Weights of a small GPT-style language model, trained from scratch on English Wikipedia.
Size: MLP 256 SwiGLU, 2.07M parameters.
Architecture: RMSNorm before each block, no biases in attention or MLP, untied embeddings.
Training: 86M tokens, 5269 steps.
Each number is 128 + 32 x the weight over its row's rms, rounded and kept within 0 to 255. Layers, rows and columns count from 0. The size above them is the row's rms in percent of the matrix's.

# layer 7 attention output (transposed), 128x128, rms 0.0924, rows 20-31, columns 0-127
size [ 85 102 109 102 103  93  86 107 106 102 111  88]
[[165  65  47 165 149 173 160 131  85 126 127 123  83 118 117 113 119 169 116 111 129 134 148 182 138 201 133 142 112 124  92 163 162 169 174 173 129 136 130 102 141  81 121  93 109 159 148 135 153  50 162 130 118 129 132  71 114 128 111  66 114 160 167 165 161 114 100 158  92  80 166 126 118 165 176 163 141  64 187 164 155 125 165  87 178 151 117  64 159 101 156  77 207 168 108 144 116 110 127 117 158 101 130 114 117 149 141 116 150 112 142 159 149 157 100  76  86 123 125 133 135 110 138 108  77 108 107 115]
 [ 92 128 164 131  79 161 161 101 127 107  93 155 140 114 166 179 118 122  63  68 164 118 119 174 117 122 154 151 132 156 153 124  99 100  96 226 155  89  91 123  92  90  77 168 141 113 129 137 114 140 123 106 155 176 210 128 113 134 123 153 121 153 107 167 143 172 132 183 138 117 161 113  94 128 149  93 150  73 161 151 101 137 179 160  92 105 139 112 152 134 189 152  97 151 157 177 183 168 126 178 151  93 148 137 149  55 117 112 150 141 135  83 129 195 166 134 131 155 142 162 114 122 134 113  80  64 138 112]
 [130 150 132 136  94 126 208 119 145 109 131 143 180 118 113 134 158 100  85 148 155 175 102 121 121 115 141 129 198 131 117 111  92 105  88 108 101  98  78 227 140 136 145 108  99 136 145 173 110  93  95  93 135 153 139 111 105 132  83  69  88  97 171 126  97 114 162 114 126  71  97 117  63 125 126 145 191  92  93 142  93  98 131 142 110 212 107 106 110  63 121 114 157 152 190 109 166 145  83 135  95 183 132 151  95 114 145 134 123 125 113 128 135 120 158 106 150  69  83  81 131 212 150 145 138 151 138 152]
 [162 165 145  85 148 110 120 127 188 131  96 161 118 108 117 101 134 169 150 155 118 108 101 131 145 156 158 107 159 101 148 146 142 171 156  81 189  94 175 171 115  63 102 173 105 121 150 145 223 169 121 121 112 183 100 163 123 122 183 167 150 131 144 100  72  81 109 160 126 104 130 151  71 123  82 116 117  84 139 167 132 166 140 154  94 131 147 121 116 125 112 133 111 166 138  96 139 133 165 173 147 141 172 149 108 108 186  81  51 174 138 134 125 157 202  69 123 163 127 131 159 152 131  79 185  93 134 123]
 [153 137 163 116  93  96 144 137 131 112 132 124 119 130 129 156 172  56  37 133 142 141 114 127 120 136 143 195 142 119 141 138 106 109  83  94 168  57 146 117 153 176  99  93 102 175 125 123 131 125 107  90 128  83 153 139  97 197 162 147 113  85 150 115 139  72 112 125 127  77 169 179 124 168  99 140 105  90 153 101 221 153  89  82 127 139 113 108 144  99  88 102 124 128 100 108 177 121 108  99 128 184 117 157 119 132 117 110 102 170 135 101 181  78 150 126 124 126 154 116 241 136 161 105 161 142 160 153]
 [165 162 129 136 155 129  81 112 161 130 129 122 162 114  82 189 131  86 131 154 152 162  71 113 117 134  92 129 158 125 148 116  79 147 130  63 141 143 173  88 113 130  91 148  98 125 136 130 116 186 163  81 108 162 187 113 119 145 104 125 110  72 150 130 106 130 169  48 120 112  87 142 141 119 126 180  92  99 170  94 123  95 150 118 149 185 136 114 142 119 109  71 175 128 141 155 101  78 145 146 161  84  83  97  84  80 134 136 119 131 114 133 180 120  69 149  94 144 107 202 168 171 132 130  78 220 120 158]
 [126 126 160  65  99 136  71 147 140 111 159 117 173 154 123 162 101 132 142 127  93  98 104 119 199 120  90 112 152 140 102 138 190 143 153 120 173  82  85 124 104 170 138 115 139 123 144 138  93 146 152  91 109 159 193 121 157 160 156 128 104 105 167  85 123 126 113 146 150  46  85 138  87 134 161 129  60 165 121 138 182 155 125 127 140 111 135 168 144 134 120 166 146 116 108  65 137  94 108 161  90 148 165 100 127 109 122 154 212 144 148 172  50 121 109 101 114  67  98 144 138 140 202 101 110 178 108  67]
 [180 123  49 192 101 147 145  79 149  96 152 128 171 128  95 100 123 130 169 136  87  63 143 176 180 160 126 152 118 101  88 115  97 118 157 176 157 110 182 111 127 129  95 129 142 125 116 142 189 159  77 129  90 113 190 139 152 120 126 138 171 107 127 173 144 104  72 128 174  98 125 167 124 132 126 118 108 126 140 147 106 147 105 176 138 143 141 143 119  65 133 156 175 182  92 154  95 136 124  88 173 130 108 129 128  96 127 159 122 153 176 151  66 163  62 134  70 156  81  89 138 201 124 178 127 129 100 136]
 [113 142 132  56 107 141 131 136  79 166 139 142 137 152 116  86  91 113  97 131 188  91 113  99 156 107 162 110 191 157 110 129  83 120 188 122 184 206 148 130 104 149 159 106 131 117 111 140 128  95  85 119 131  96  88 123 109 122 183 195 177 158 111 114  64 120  85  68 115 114 132 142 160 138 168 122  85 168 167  91 157 122 147 158 126 102 141  79  86 101 127 184 127 122 139 184 109 160  95 175 117  87 119  87 169 222 101 119  96 143 112 145 142 101 129 115 118 148 111 127  93 138  72 100 155 127 106  78]
 [127 136  99 148 126  83  77 121 104 116 142  86 145 126 144  77 150  95 153 159 121 111 175 132 126 140 124 155 174 187 105  99 255  97 153 104 124 158 108 132 129 163 108 118 133 131 145 116 111 144 158 113 172  76 118 127 161 113 116 118 108 137 102 102 110 102 104  97 125 120 142 157 138  78 114 117 124 172 115 145 107 135  82  94 188 100 116 184 155 166 149 108 107 146  97  76 152 113 120 127 152 116  81 115 198 116 116 200  59 141 163  72 136 108  83 142 146 113 122 153 122 100  99 149 124 158 153  61]
 [ 67 135 116 126 136  97 126 141 167 140 139 154 121 146 109 109 113 129 121 154  95 152 133  91 110 107 190  61 112 151 142 146 187 169 140 134 160 119  62 127 140 184 188 156 177 106 156  82 125 118 138 127 109 133 115 101 100 150 152 145 186 141 157 130 116 139 187 173  84 131 116 141 106 150 101 113 189  89 107 146  94 115 119 166 141 180 142  75 147 130 141 128 155 119  90  53 132 126 145 138 117  88 143 108 115 178 157  69 164  88 146 118  96 155 138  57 160 116  88  80 155 215 143  49 176 112 147 123]
 [ 70 134 179 124 114  93 135 111 112 126 112 142  90 111 161 124 124 142 158 111 135 140 160 106 126 166 129 111 121 139  99  94 151 134 108 136 114  96  78 137  92  63 100 142 107 168  78 139 153 129  61  79 125 107 163 174 157 141 121 142 108 217 130 104 149 142 182 125 116  89 101 148  85 159  66 165 133  86 106 122 124 134 161 114  88 105 166 145 152 168 137 156 131 105 152  81 143  73 158 165 121 193 182 112 165 110 115 160 156 154 157  62 117 159  66 159 142 159 107 102 108  93  55 131  82  89 167 193]]
# layer 7 attention value, 128x128, rms 0.104, rows 21-31, columns 0-127
size [105 115 100  97  99  92 104 106 102 107  89]
[[156 130  82 119 183 161  73 167 109 137 189  81  79 125 124  47 143 161 113 177 158 152 186  86 105  74 136  99 137 143 152 121 172 109 146 101 139 106  48 137 123 124 197 151 146 135 124 125 163 145  96 111  96  81  92 119 117 165 142 111  55  50 117 117 167  74  71 104 132 167 117 125 129 133  30 123 112  98 136 174 145 126 104 112 157 134 134 130 145 118 154 161 100 147  92 134 102  98 159 116 136 149 143 104 129 151  88 103 104 141 124 139 120 126  89 104 131  66 102 157 136 163  76 129 115 114 116 167]
 [160  92 132  99 182 134  62 194 101  93 133 120 140 145 147 123 116 105 126 111 152  69 155 162 112  96 167 147 129 177 111 166  94 174 122 153 104 110 125  47 109 164 152 133 117  96 118  99 187 186  92 127 101 106 134 176 150 174 227 141 159 137  83 159 130 146 119 112 143 135 120  75  83 149 111 129 116 112  91  95 116 138 131 122 126 115 143 149 140 134  91 154  87  56  76 133 104 119 185  79 139 109  92 146 132  68 129  87 129 118 130 128 120 115  71 181 132 189 186 152 115 107 126 161 116  79 106 139]
 [ 84 115 158 180 132 159 106 190 106 129 138 156 149 115 101 133  83  61 143 152 164 182 126 119 111 115 138 132 124 158 115 112 106 114 144 134  85 118  74 120 136 140 105 121  72 129 147 121 117 115 110 131 187 122 103 154  94 156 104 141 162 141  74 135 136 125 145  69 156 169 199 113  93 112  82 154 123 116 134 120 173 136 146 212 147 107  97 153 123 225 182 158 141 151 158 161  88 156 102  67 108 164 152 103 130 154 128 143 183 161 120 154  95  74  33 158 134 109  91 148 104 125 135 176 123  86  95 120]
 [152 171  76 110 176 135 150  99 144 140 137 155 142 147 103  93 155 135 136 164  87 120  93  86 188 109 163 118 113 123 112 107  86 182 143 111  83 121 115 198 112 138 166 171 110  98 118 105 147 135 124 197  81 154 143 163  96 113 149  63 137 122 117 125  37 156  97 122 136 133  69 108  63 109 124 151 130 164 129 141  88 136 117 121 114 139 109 120  82 138 144 117 129 106 145 125  51  57 168 125 111 128 110 121 181  88 142  71 150 145 129 147 133 118 108  79 115 175  50 161  75  98 167 139  95 118  73  94]
 [124 123 114  86 109 113 169 128 128 115 119 200 134 128 171  77 105 172  93 110 128 108 211  62  87 147 167 173  79 165 158 137 120 114  71 138 111 136 120 109 127 159 163 133 104  85 131 120 157 117  96 167 104 141  76 146 119 148 165 134 184 143 117  87 136 143 152 165 111 139 165 138 110 109 186  77 111 179 101  90 141 123 140 169 101  88  72 131 155 115  89 161 115  52 170 130 163 144 177 140 123 177 128 215 148 136 132 128 161 141  91 143 124 132 137  66 167 161 126 147  79 141 177 100 128  87 159 112]
 [192 149 142 199 186 156 121  79 166 125 160 158 134 142 183  96  52 117 100 124 145 152 122  90 127 136 134 146 112 171 147 143  82 109  63 111  89 170 161  72 163  84 118 101 163 146 169 135 119  89 192 118 126 127  69 119  90  80 112 157 102 158 115 155 190 116 145 104 140 205  98 125 137 105 185 121 114 110 155  97 111 107  87  99 121 156 109 125  54 123 136 144 142 123 107 156 115  99  84 126 101 111 115 179 103 164 142 109 134 152 189 134 127 158 150 126 180 198 131  93 124 156 103 158 125 104 108 137]
 [ 99 124 119  72 164 152  62 162 139 136  78  77  90 141 118 141 202 135 155 166 132 173 124  88  48 178 102 127 100 101 141 156 134 157 115 111 120 141 135 111 137 155 123 137 132 134 144 145  83 107 177 132 118 159  58  95 140 136  80 144  97 130 124 118  93 132 173 103 164 160 104 101 168 128 115 121 143 106  87 107 100  86 139 112 102 101 117 143 169 189 133 167 138  84 152 126 180  85 133 157  96 126 160 186 177 154  56 151 126 145 135 178  92 105 137 185 192 102 176 157  90 129 170 119 144 137 187  94]
 [159 128 163 178 133  89 139  87 150 144 102 160 129 170 149 170 152 146 183 172 150 207 160  83 135 101 126 131 100  93 116 163 144 124 112 103 118  72  94 131 186  68  99 104  79 145 153 183 155 107 158 160 199 160 168  77 173  73 117 103  72 176 127 151 122 112 144 174 121 135 159 105  78 108  76 114 169  53 120 159 118 198 134 154 126 164 141 114 177 124 130 135 120  96  83 122 106  95 133 101 142 155  98 131 126 130  90 130 111 156  73 130 159 150 171 137 120 130 191 155 164 125 119 133 141 129 154 126]
 [122 133  74 110  99 112 207 106 125 130 112 127 106 188 175 150 135 137 125 127 132 173  81 157 150 124  71 156 125 109 143 129 138 129  89 132 165 132  91 163  74  91  90 123 148 104 138 137 120 184 118 179 129 113 136  90 130 143 139 151 162  96 131 195 176 173 150 149 129 129  84 112 190 201 145 109 127 134 128 177 153 178  90 178  34  94 185  99 105 145  72 161 146 188 122 170 140 125 159 172  94 118 127 129 110 156 158 161 121 127 135 150 128 173 164 147  93 138 115  97  97 106 133  47 131 107 132 150]
 [119 133 179 162 134 151  89 123 123 151 145  92 155 134 132 181 135 122 116  65 104 117  85 160 130 126 113 199 171  77 142 133 124  37 108 107  96  85 175 103  91  81 140  98 113 175 123 103 189  94 120 131 237 122  87 144 154 151 132 145 117 120 106 124 153 138 118 101 111 114  98 120 103  69 138 153 103 198 163 125 167 113 127 136 147  74 105 167  77 147 121 102  57 158 113 139  79 141 164 167 117 120 117 121 120 145  90 114 132 135 132 143 107 154 107 156 125 139 204 136  99  86  82 177 115 167  91 134]
 [112 167 117 136 198 115 171 182  70  27 158 125 161 129 106 126 120  92 127 140 144 134 195 149 169 121 133 138 180  78 164 101 126 133 126 126 143 101 100 112 166 160 176 134 174 138 144 114  71  92 188 210 162 113 146 136 102 180 120 178 154  89 141 126 121 114 103  97  85 136 108 120 130 119 141 112 163 106 177 212 146 129 109 131 116 138 113 156 145 152 151 165 101 156 142 160 116  82 126  53 150  86 112 138  90 138 137  94  98 111  87 110  70 135 145 135  82  92 100 123 100 153 100  96 147  91 122 105]]
# layer 7 attention query, 128x128, rms 0.093, rows 32-47, columns 0-127
size [111  87  82  84  87 103  84  89  74  98 100 105 100  94 104 110]
[[106 159 130 118 171 155 117 128 213 144 150 132 131 108 127  96 145  90 137 150  95 135 120 130 117  92 127 119 230 109 133 111 179  97 113 130 123 110 107 129 126 122 127  88  91  43 142  92 141 107 138 160 149 150  95 104 174 100 126  85 108 136 152 150  96 119 214 180 172 170 127 149  91 182 120 103 160 133 124 143 140 103 144  66 164  94  99 129  80  86  81  99 124 145 145 169 118 106 118 134  95 247 136 183 119 119  79 115 140 142 133 153  91 138 112 139 126 178 134 123 114 100 163 122  85 143  77 164]
 [163  97  99 120  67 100 121 168  41 174 129  71 137 138 120 140 192 174 119 133 155 122  74 122 105 146 142 168  54 126 102  84 114 111 135  97 100 128 149 113 171  99 145 123 133 183 172 126  56 153  89 127 126 101 141 133 125 155 114 148 141 154 152 171 141 107  93  93 109  57 117  89 163  95 100 205 130 116 113 138  93 160  93 176 104 142 161 143 142 135  91 108 129 131 144  96 133 155 143 114 198  79 117 120  87 136 158 169 113 109 122  93  97 140 159 137  90 138 152 108  94 103  87 116 121 144 184  46]
 [112 103 100 115 110 122  96 153 169 119 166 110 108  85 160  69 163 145  76 129 175 123 141 134  85  15 157 145 145 192 118  91 115  99  62 119 108 122 152 112 110 150 141 109  92 125 116 104 117 155 107 106 136 146 111 104 116  79 147 101 103 159 175  98 103  67  98 156 113 141 158  76 145 170 136 142 160  50 142 128 130 116 139 176 123  98 126 104  62  82 142 105 162 135 101 132 153 102 143 139 124 130 140 160 172 161 187 106 127  54 132 177 171  93 126  74 121 140 198 168 137 127 132  99 118 155 104 166]
 [115 115 116 106 141 166  68 106 145 152 131  59 140 110 116 133  68 151 172  72  91 126 164 121 118 169 127  37 117  81 141 170 144 166 101 126 133 121  93 178 111 162 129  92 131 141 148 183 147  71 153 114 136 134 134 148 174 126 105 162 103  80  98 143 117  92 136 154 185 136  85 181 118  54 157 128 136 147  94 166 114 120 108 120 171 116  93  92 166 126 138 157  91 108 173 183  86 104 110 114 115 122 119 151 208  73 135 153 182 140 142 102 183 130 103 114 125 132 138 113 149  96 171 101  45 126 126 127]
 [ 95 112  92 133 135 177 100  57 178 134 121 152 137 113 151 115 119 109 198  81 122 140 137 125 194 140 131 144 161 129  75 164 131 153 175  81 118 130 122 111 148 147 137 156 131  96 173 205 137 102 148 117  76  82 149 137 124 135 142 156 113 119 182  76  92 113 186 133 187 101 143 134 148 152 140 119 116 121 151 165 142  78 154  83 145 152  89 116 136 114 158 135 136 106 100 157 141  90 126 111  62 179 137 144 158 139 135 118 134 106 130 159  73 160 183 135 163 226 170 138 115 139  96 162  48 125 138 192]
 [ 78 102 145 216 132 153  67 150 106  79 111 132 126 187  66 184  84 114 111 162 100 138 125  94 136 191 146 122 170  63 188 111 143 159 147 131 149 117 126 145  97 143 147 153 106 149 199 100 134 124 149 167 171 132 129  88 123 114 131 101 162 115 118 144  97 155 177 123 133 181 117 147 125 130 152 133  92 128 204  98 120 152 141 107 139 112 143 171 153 110 179 121 103 157  94  99 137 105 112 124 145 148 158 193 165 190 102 114 107 149  66 162 111 143 120  53  99 177 108 177 168 122 126  91 119 135 115 102]
 [162 135 106 142 111 136 128 127 155 115 166  54 100 129 151 190 126 147 125 110 104 121 179 128  81  68 112 123 150 120  75 135 177 144  66 205 115 119 157  91 163 119 124 160 174 144 116  82 120 119 174 161 121 101 150 122  81 175 141 131 171 118  50  93 103 114  73 149  57  78 162 105 140 157  98 112 176 109 131 160 104 169 108  93 141 103 130 140 142 180 117 187 131 145 135 161 153 104 171 105  94 132  97 156  85 117 187 162 184 124 136  88 120 104 100  99 176 101 114 139 157 104 118 131 149  80 154  87]
 [158  82 166 167 110 145  95  65 149 102 122 112 122 107 177 139 115  99 164 133  97 146 118 146 129 156 113 113 157  48 161 122 107 106  98 196 144 163  72 100 108 173  78 173 188 154 116 146 160  88 120 156 196  78 143 101 104  88 161 117 146  68 119  67 174 148 142 155 171 159 167 138 129 157 147 113 191 167 107 128 125 126 171 126 161  93 124 143 176  78 139 153  96 141 151 153 142  87 112 135  94 169 127 148 195  73 102 127  93 122 128 124  91 135 158 131 127 128 100 152  92 102 186 125 104 159 150 169]
 [177 155 159 117 100  59 105 149 173  93 106  87  81 103 138 111 123 196 130 153 172 186 116 176 153 128 142  93 112 121 155 136 161  81  66  85  88 155 110 138  87  79 123 128 102 163 130  98 113 113  44 162 116  98  98 171 143 152 171 185 136 156 151 150  78 160 124 139 118 153 145 126 167 142 153 122 139 109 120 179 116 149 108 146 115 168 135 158 152 143 150  99 121 100  95  51 147 148 141 118 127 125  81 116  71 184 141  97 108 118 147 121 184 102  89 107  77 178 149 115 158 179  77 146 109  89 101 121]
 [139 145 146 146  89 127 179 117 122 168 176 145 125 153 116 143 149  96 108 159 149 113 141 124  78 126 167 199 189  48 136 103 169 142  58 169  90 190 126 135 180 150 140 139  92 171 168 141 104 103  87 147 106 154 132 124 230 154 143 157 129 119 165 109 150  99 188 126 104 182 146 103 112 151 107 109  85  58 145 103 136 162 126 193 117 134 134  97 140 122 106 141 113 152  91  93 177 128  91 125 130  85 115 103 122 168 148 154  77  92 116 106 150 132 134  76  92 138 159 151 171 123  95 159  90 142 100 159]
 [ 98 126 135 129 185 208 108 143  87  99 103 131 135 106 209 191 123  91  62 120 117 153 108 155 162 139 119 152 112 146 144 138 156 164 147 188  93 196  90 163 189 130 130 154 121 104 111 153 193 189 135 125 170 152 163 140  99  98  83  73 144  74 122 123 187 127  86 127  84 139 125 115 143 132  62  72 121 100 123 148 154 101 119 133 161 115  97  88  85  93 109 111 156 130 132 110 102  97 107 134 104  85 140 137  95 154  77 143 121 137 122 104  80 147 170 104 118 167 147 143 126  97  88  76 135 122 135 189]
 [134 105 133 176 138 161 172 107 120 168 165 185 134  82 206  89  56  99  98 117 124 157 159 108 129  77 128 114 158 121 114 152  82 107 174 116 148 151 149 162 131 111 110 135 161  93 131 133 103  73 105 152  98 120 117 115 131 190 177 113 116  87  74 185  76 134 175 201 101 166 125 136 135 117 154 111 164 142 125 104 129  64 157 148  88  59 102 188 168 131 146  94 107 109 120  93 119  81 125  87 118 103 132 134 105 135 135  97 126  98 143 145  93 160 140 179 103 171 106 108 101  94 102 135  72 111 194 155]
 [161 155 106 151 192  95 120 156  70 178 147  97 135 107 109 125 142  66 167 136  67 185 119 169  89 121 124 154 162 121 119 131 134  83 130 146 103 121  63 183 130  93 165  93 107 133 134 139 126 152  79 116 134 148 146 123 113 117 155  98 111 110 125 118 111  94 100 155 193  89 106 160 113 114 100 181 182 123 151 118 100 115 118  84 147 157 106 127  83  74 141 163 134  84 137 177 119 122  83  59 120 146 122 128 173  99 144 119 180 188 120 152 158  94 136  66 110 167 122 163 114 109 124 137  95 157 186 224]
 [ 66 157 152 150 141 127 105 116  64  92 131  44 118  76 140 111 103 156  78 148 170 100 120 185 134 136 195 108 129 169 146 144 114 156 130  14 115 122 132 101 157 133 132  82  91  41  95  90  97 111 104 157 154 182 108 113 121  86 127  91  89 146 110 143 137 105  99 150 126  89 104  87 126 115 132  72 145 122 141 151 120 110 153 139 101 117 174  94 109 139 104 128 142 110 150  97 186  90 142 169 117 139 107 118 126  97 119  49 106 156 155 108 118 116 104  86 148 104 193 145 163 122 166 111 118 156 126  82]
 [130  79 123 131 123  59 147  84 129  75 123 100 126  96 138 147  86  88 145 120 122 144 185 107 150  69 117 119 165  83 183  98  87 138 147 107  78 101 130 105 169 138 132 120 107 145 139 138 122 100  74 111 135 187 120 106 147 127 168 145 158 191  87  65  73 165 142 141  98 103 113 126 155 174  59 124 167 154  52 156  98 122 132  83 139 208  99 128 119  84  95 162 144 170  90 138 106 128  76 133 106 152 176 125 110 162 119 161 136 151 123 110 103 152 117 127  80 125 156  92 180 109 132 165 163 189 106 115]
 [167 120 127  68 126 136 115  99 149 131 157 192 175 133 104  82 104 135 102 143  84 141 129 132 128 117 124  94 141 132 158 138 187 101 121  87 166 112 159 187 101 151 116 113 151  88 174 157 105  75 147 156 105 120 125  92  69  75 111 117  63 116 104 109 123  95 146 152 152 166 128 138  92 185  84 100 161 172 118 136 137 158 201  93  96  87  63  89  94 126 129 104 127 120 163 128  85 106 121  95 125 208 145 157 161  60 139 152 108  81 175 153 113  84  75 148 126 149 139 131 165  82  93 126 118 130  76 165]]
# layer 7 attention key, 128x128, rms 0.0967, rows 32-46, columns 0-127
size [ 90  93  96  95  87  94  99  91 105  99  94 109  96  90 102]
[[167  93 121 191 124 169 141 134 174 164 104 121 130 150 141 181 209 177 123 144  83 141 148 150 128 101 153 112 193  86 128 103 129 161  99 204 121  96  71 189 102 111 125 164 187 113 122 100  98 134 163 130 173 164 145  91 154 127 132  98 131  85 114 120 150  99 145 133 141  88 153 143 111 189 109  89 118 138 212 161 146 104 152  98 123 125 127 124 148 112 165 137 145  88 142  67 110 125 170  99 168 182 195 123 137 142  99 146  73 170  91 123  93 119 116 146 151 186 142 121 163 141 161 160 115 123 155 176]
 [118 122  88  80 107 145 151  88 164 117 136 155 100  85 124  94 158 123 148 141 178 156 123 123 139 157 145 146 177  89  90 172  95 101 149 132 133 139 127 132 140 148 130  89 102 106 121  79 161 119 125 129 107  91 122 166 115 140 170 125  85 170 174 133 155 145  97 146  72 163 106 149 111  94 184 171  85 131 188 134 194 140 157 152 184 117 144 135 109 167  36 128 159 118 141 169  73  70  88 105  71 123 175 131 125 134 107  88 169 123 174  94 168 157 117 105 139 175 139 159  49 176 105 155 168 103  91  99]
 [149 157 152 106 128 214 128 144 109 114 168 133  72 134 106 120  97 112 156 119 144  93 124 100 218 150 200 135 161 138 107  77 155 181 103 190 141 125 158 125 134 138 102 122  82 123 123 124 199  96  65 132 142 154  98  83 123  77 155 159 114 104 150 140 152 136 111 161 145 130 115 166 184 152  95 109 118 100 151 175 158 135 110 170 108 150 120 173 152 164  96 105 108 131 113 146 174 101 141 127 117 127 150 164 143 151  97 169 143 128 202 119 149 104  60 123 101 130 127  98  38 110 191 181 129 155 109 146]
 [ 88 143 150 150  67 149  58 152 112 105 175 144 174 112 119 168 150 155  89 129  64 121  92 107 110  97 136 152  92  94 155 160 171 145 190 145 136 140 108 143  57 107  96 152 122 100 171 119 113 115 108  50  60 120 158  96 125  81 103  91 130 130 130 135 119 126 124 112 177 131 127 141 119 179  80  97 134 144  44 115 132  54 152  81  99  83 120 111 110 107 147 123 143 153  98 132  91 119 129  98 163 136 137  76  83 156 137 148  81  90 118 174 111  78 131 138 120  97 161 142 177  48 139 147 108 143 144 118]
 [136 157 127 174 114 151 149 139 159 112 154 112 166 148 125 171 136 184  68 123 120 162 177 164 109 134 132 155 124  55  71 195 124 118 150 147  93 181 157 175  84 120 114 120 133 103 170 118 164 134 115  61 174 119  93  80 147 134 127 136  88 121 113 174  75 123 157 172 107 183 147 141 118 148 119 111 111 143 122 139 140 116 124  85 135 104 135 136 147  61 121 144 130 159 178 164 110  82 115 114 110 160 144 133 144 193 146 129  84  92 127 123  94 151  85 146 147 140 220 180 187 121 122 142  82  72 122  59]
 [ 96 109 123  35  60 118 154  75  60 156 101 110 120 170 161 165 142 149  71 112  84  82 101 105 143 149 138 123  96 171 160 211  85 107  95 110 139 145 181  89 112 147 175  94 105 115 164  93 114 161 109 122 105 133 174 135 137 166  96  90 123 173  53  97 161 112 134 158 140 144 128 155 128 139 133 101  75 130 105 105 140 141  86 135 117 114 162 175 143 141 180  89 117 104 170 160 151 125 141 122 131 104 144  74 117 116 143 175 116 146 118 162  76 107 160 154 161 154 128  95 144 132  87  93 131 148 144 204]
 [ 90 128  92 106  68 174 151  96 142  87 165 164  83 104 147 128  92 115  88 137 124 153 132 108 116 135 121 137 138 169 169 129  81  81 117 185 132 121 146 105 104 127 123  87 134 169  72 160 192  93  89 173 119  70 138 204  92  65 107 116 112 186 143 117 150 154 141 127 103 141 139 104 113  71 155 107  96  93 167 146 193 189 101 136 140 164 134 134 118 174  89 128 159  96 157 114 158 134 119 128 151 127  99 140 101 199  56 117  96 114 175  91 115  94 122 105 123 156 182 111 111 131 115 152 127 155  54 137]
 [108  59 153 154 187  63 125 172 105  89  93 126 132 136  99 100 123 114 115 125 108 147 100 160  83  94 143 109 124 101  87 109 116 172 193 200 128 114 143 157 104  88  85  88 152 131 187 135 100 156  74 109 106 122 141 104 115  82 129 136 103 100 118  99 138 111 148 126 132 133 117  94 101 190 113 139 121 144 107 152 100  78 161 147 153 127  65 111 112  62 167  93 143 119 120 128  87 128 142 104 160  93 119  65  67 110 184 162 111 107 115 181 102 122 156 131 160  54  92 124 185  95 121  81  65 132 149 127]
 [103 112  81  57 108 164  51 122 127 152 129 143 103 125 103 159  99 172 168 140 139 140 153 101  78 161 143 165 141 120  48 122  97 130 160 133 135 144 171 121 183 119 121  87  96 119 148 134 142 106 109 188  77 166 108 122 128  69 141 144  86 170 124 120 168 108 157 149 105 158 150 146 135 127 182 194 144  94 137 136 133 166 129 199 111 144 204 208  90 129 125 126 134 118 146 123 166  90  81 206 125 103 124 110 117 128 112 115 101 103 162 114 147 126 143  97  82 136 132  75 137 182 117 164 113 175  77 128]
 [201 102 117 107  87 117 121 159  81 153 116  95 156 133  93 103  98 112  77 103 121 110 183 109 123  96 144 155  70 139 114   5 133 104 148  82 146  31 145 141 112 143 169 174 194 153 118 115 217 130 121 146  51 117 102 107 133  98 134 162 120 109 140  83 149 136 159 121 124 109 123 106 104 109 131 144  95 160 164 158 109 133  88 129  96  74 109 145 106 102  77 133 103 129 128  97 127 103 160 122 148 115 170 150 149  90  83 105  89 143 155 116 115  96 102 132  83 122 130 135 123 157 120 191 175 120 147 116]
 [ 81 146 135 156 100 153 159 180 157 114  67 134 115 172  89  66 103 108 117  88 154 167 137 113 116 171  92 177 142 153 125 130 166 133  65  93 133 144 176 115  74 110 150 126 199 131 121 166 116 136 134 189 111  89 115 163 119 129 137 142 180 140 149  95 111 120 103 147  92  90 135 176 125 109 183 139 141 165  83 141  93 160  47 127  95 159 103 161 151 139 170 126 103 104 124 136 158 104  61 152 179  84 111  69 117 102 127 108 156 146 100  95 170 109 163 109 173 113 163  98  77 131 155  90 140 116 151 196]
 [151 112 124 136  71 156 141 158 153 147  74 150 161 235 123 130 112 117 101 182 164 102 134 120 163 176 104  70 121  68 123 139 140 122 154 133 134 142 125 155 153 142 122 132 116 196 102  97 165 173 116 117 153 117 157  90 123 131 123 123 142 178  91 154 178  99 144 106  93 169 113  81  93 143  61 174 124 169 100 100 104 121 118 119 170 169 149 111 114  98 150 121  89 127 110 104 139 135 145 141  83 139  90 180 123 131 166 147 125 122 104 193 127  91 127  68 140 126 186 175  85 129 107 135  95  98 213 196]
 [ 78 139 106 126  99 165 135  97  93  89 118 113 117 110 128  73 105 108 148  72 106 143 103 146 135 126 121 141 154 135 137  68 152 112  67 154 153 146 134 113 156 143 125 110 109  40  66 156 179 136 189 141 114  99 128 113 156 105 164 163  94 137 100  92 136 164 129 142 105 100 143 172 138 108 151 128 139 107 122 134 119 141 151 223 114  77 162 116 140 103  61 214 171 118 110  74 160 118 159 122  88  63 131 130 124 109 127  72 131 128 141 109 153 127  82 131 207 138 170 164  47 131 129 120 140 137  78 129]
 [140  87 188 104 158 151 114  99 109 117 146  77 109 181  86 139 135 129 178 182  80 147 116 124 142 154 130 132 104 145 144 137 105 127 136  73 164 151  57 115  98 151 120 129  98  72 144 133 169 129 108 130 129  99  94 145 202 132 178 128 115 109 193 179 128 143 167  97 150 126 138 179  93 155 156 133 181 174 138  69 164 144  68 138 131  64  86  81 106 147 162 112 155 135 117 129 122 143 137 147  88 146  84 152 207  71 143 169 119 147 141 133 173 107 153 138  83 103 145 116 140 106 139 128 152 179 159 202]
 [172 141  90 177 115 142 111  97 138 147 171 111 119 131 131  73 196  98 127 130 139 114 114 107 139  99 112 130 180 106 130 111 130 158  98 136 140  90 123 109  74 138 172 104 126 103 194 110 128 148 124 169 138 138  48 114 105  98 151  75 162 139 167 145  88  99 161 171 116 102 146  48 121 142 122 133 104  83 136 110 129 103  97 113 166 137 178 173 113 133  85 182 141 159 174  86 135 161 116 140  98 163  97 137 107  30  86 119  94  79 227 131 172 147 118 114 120 182 139  96 125 123 129  90 141 109 171 154]]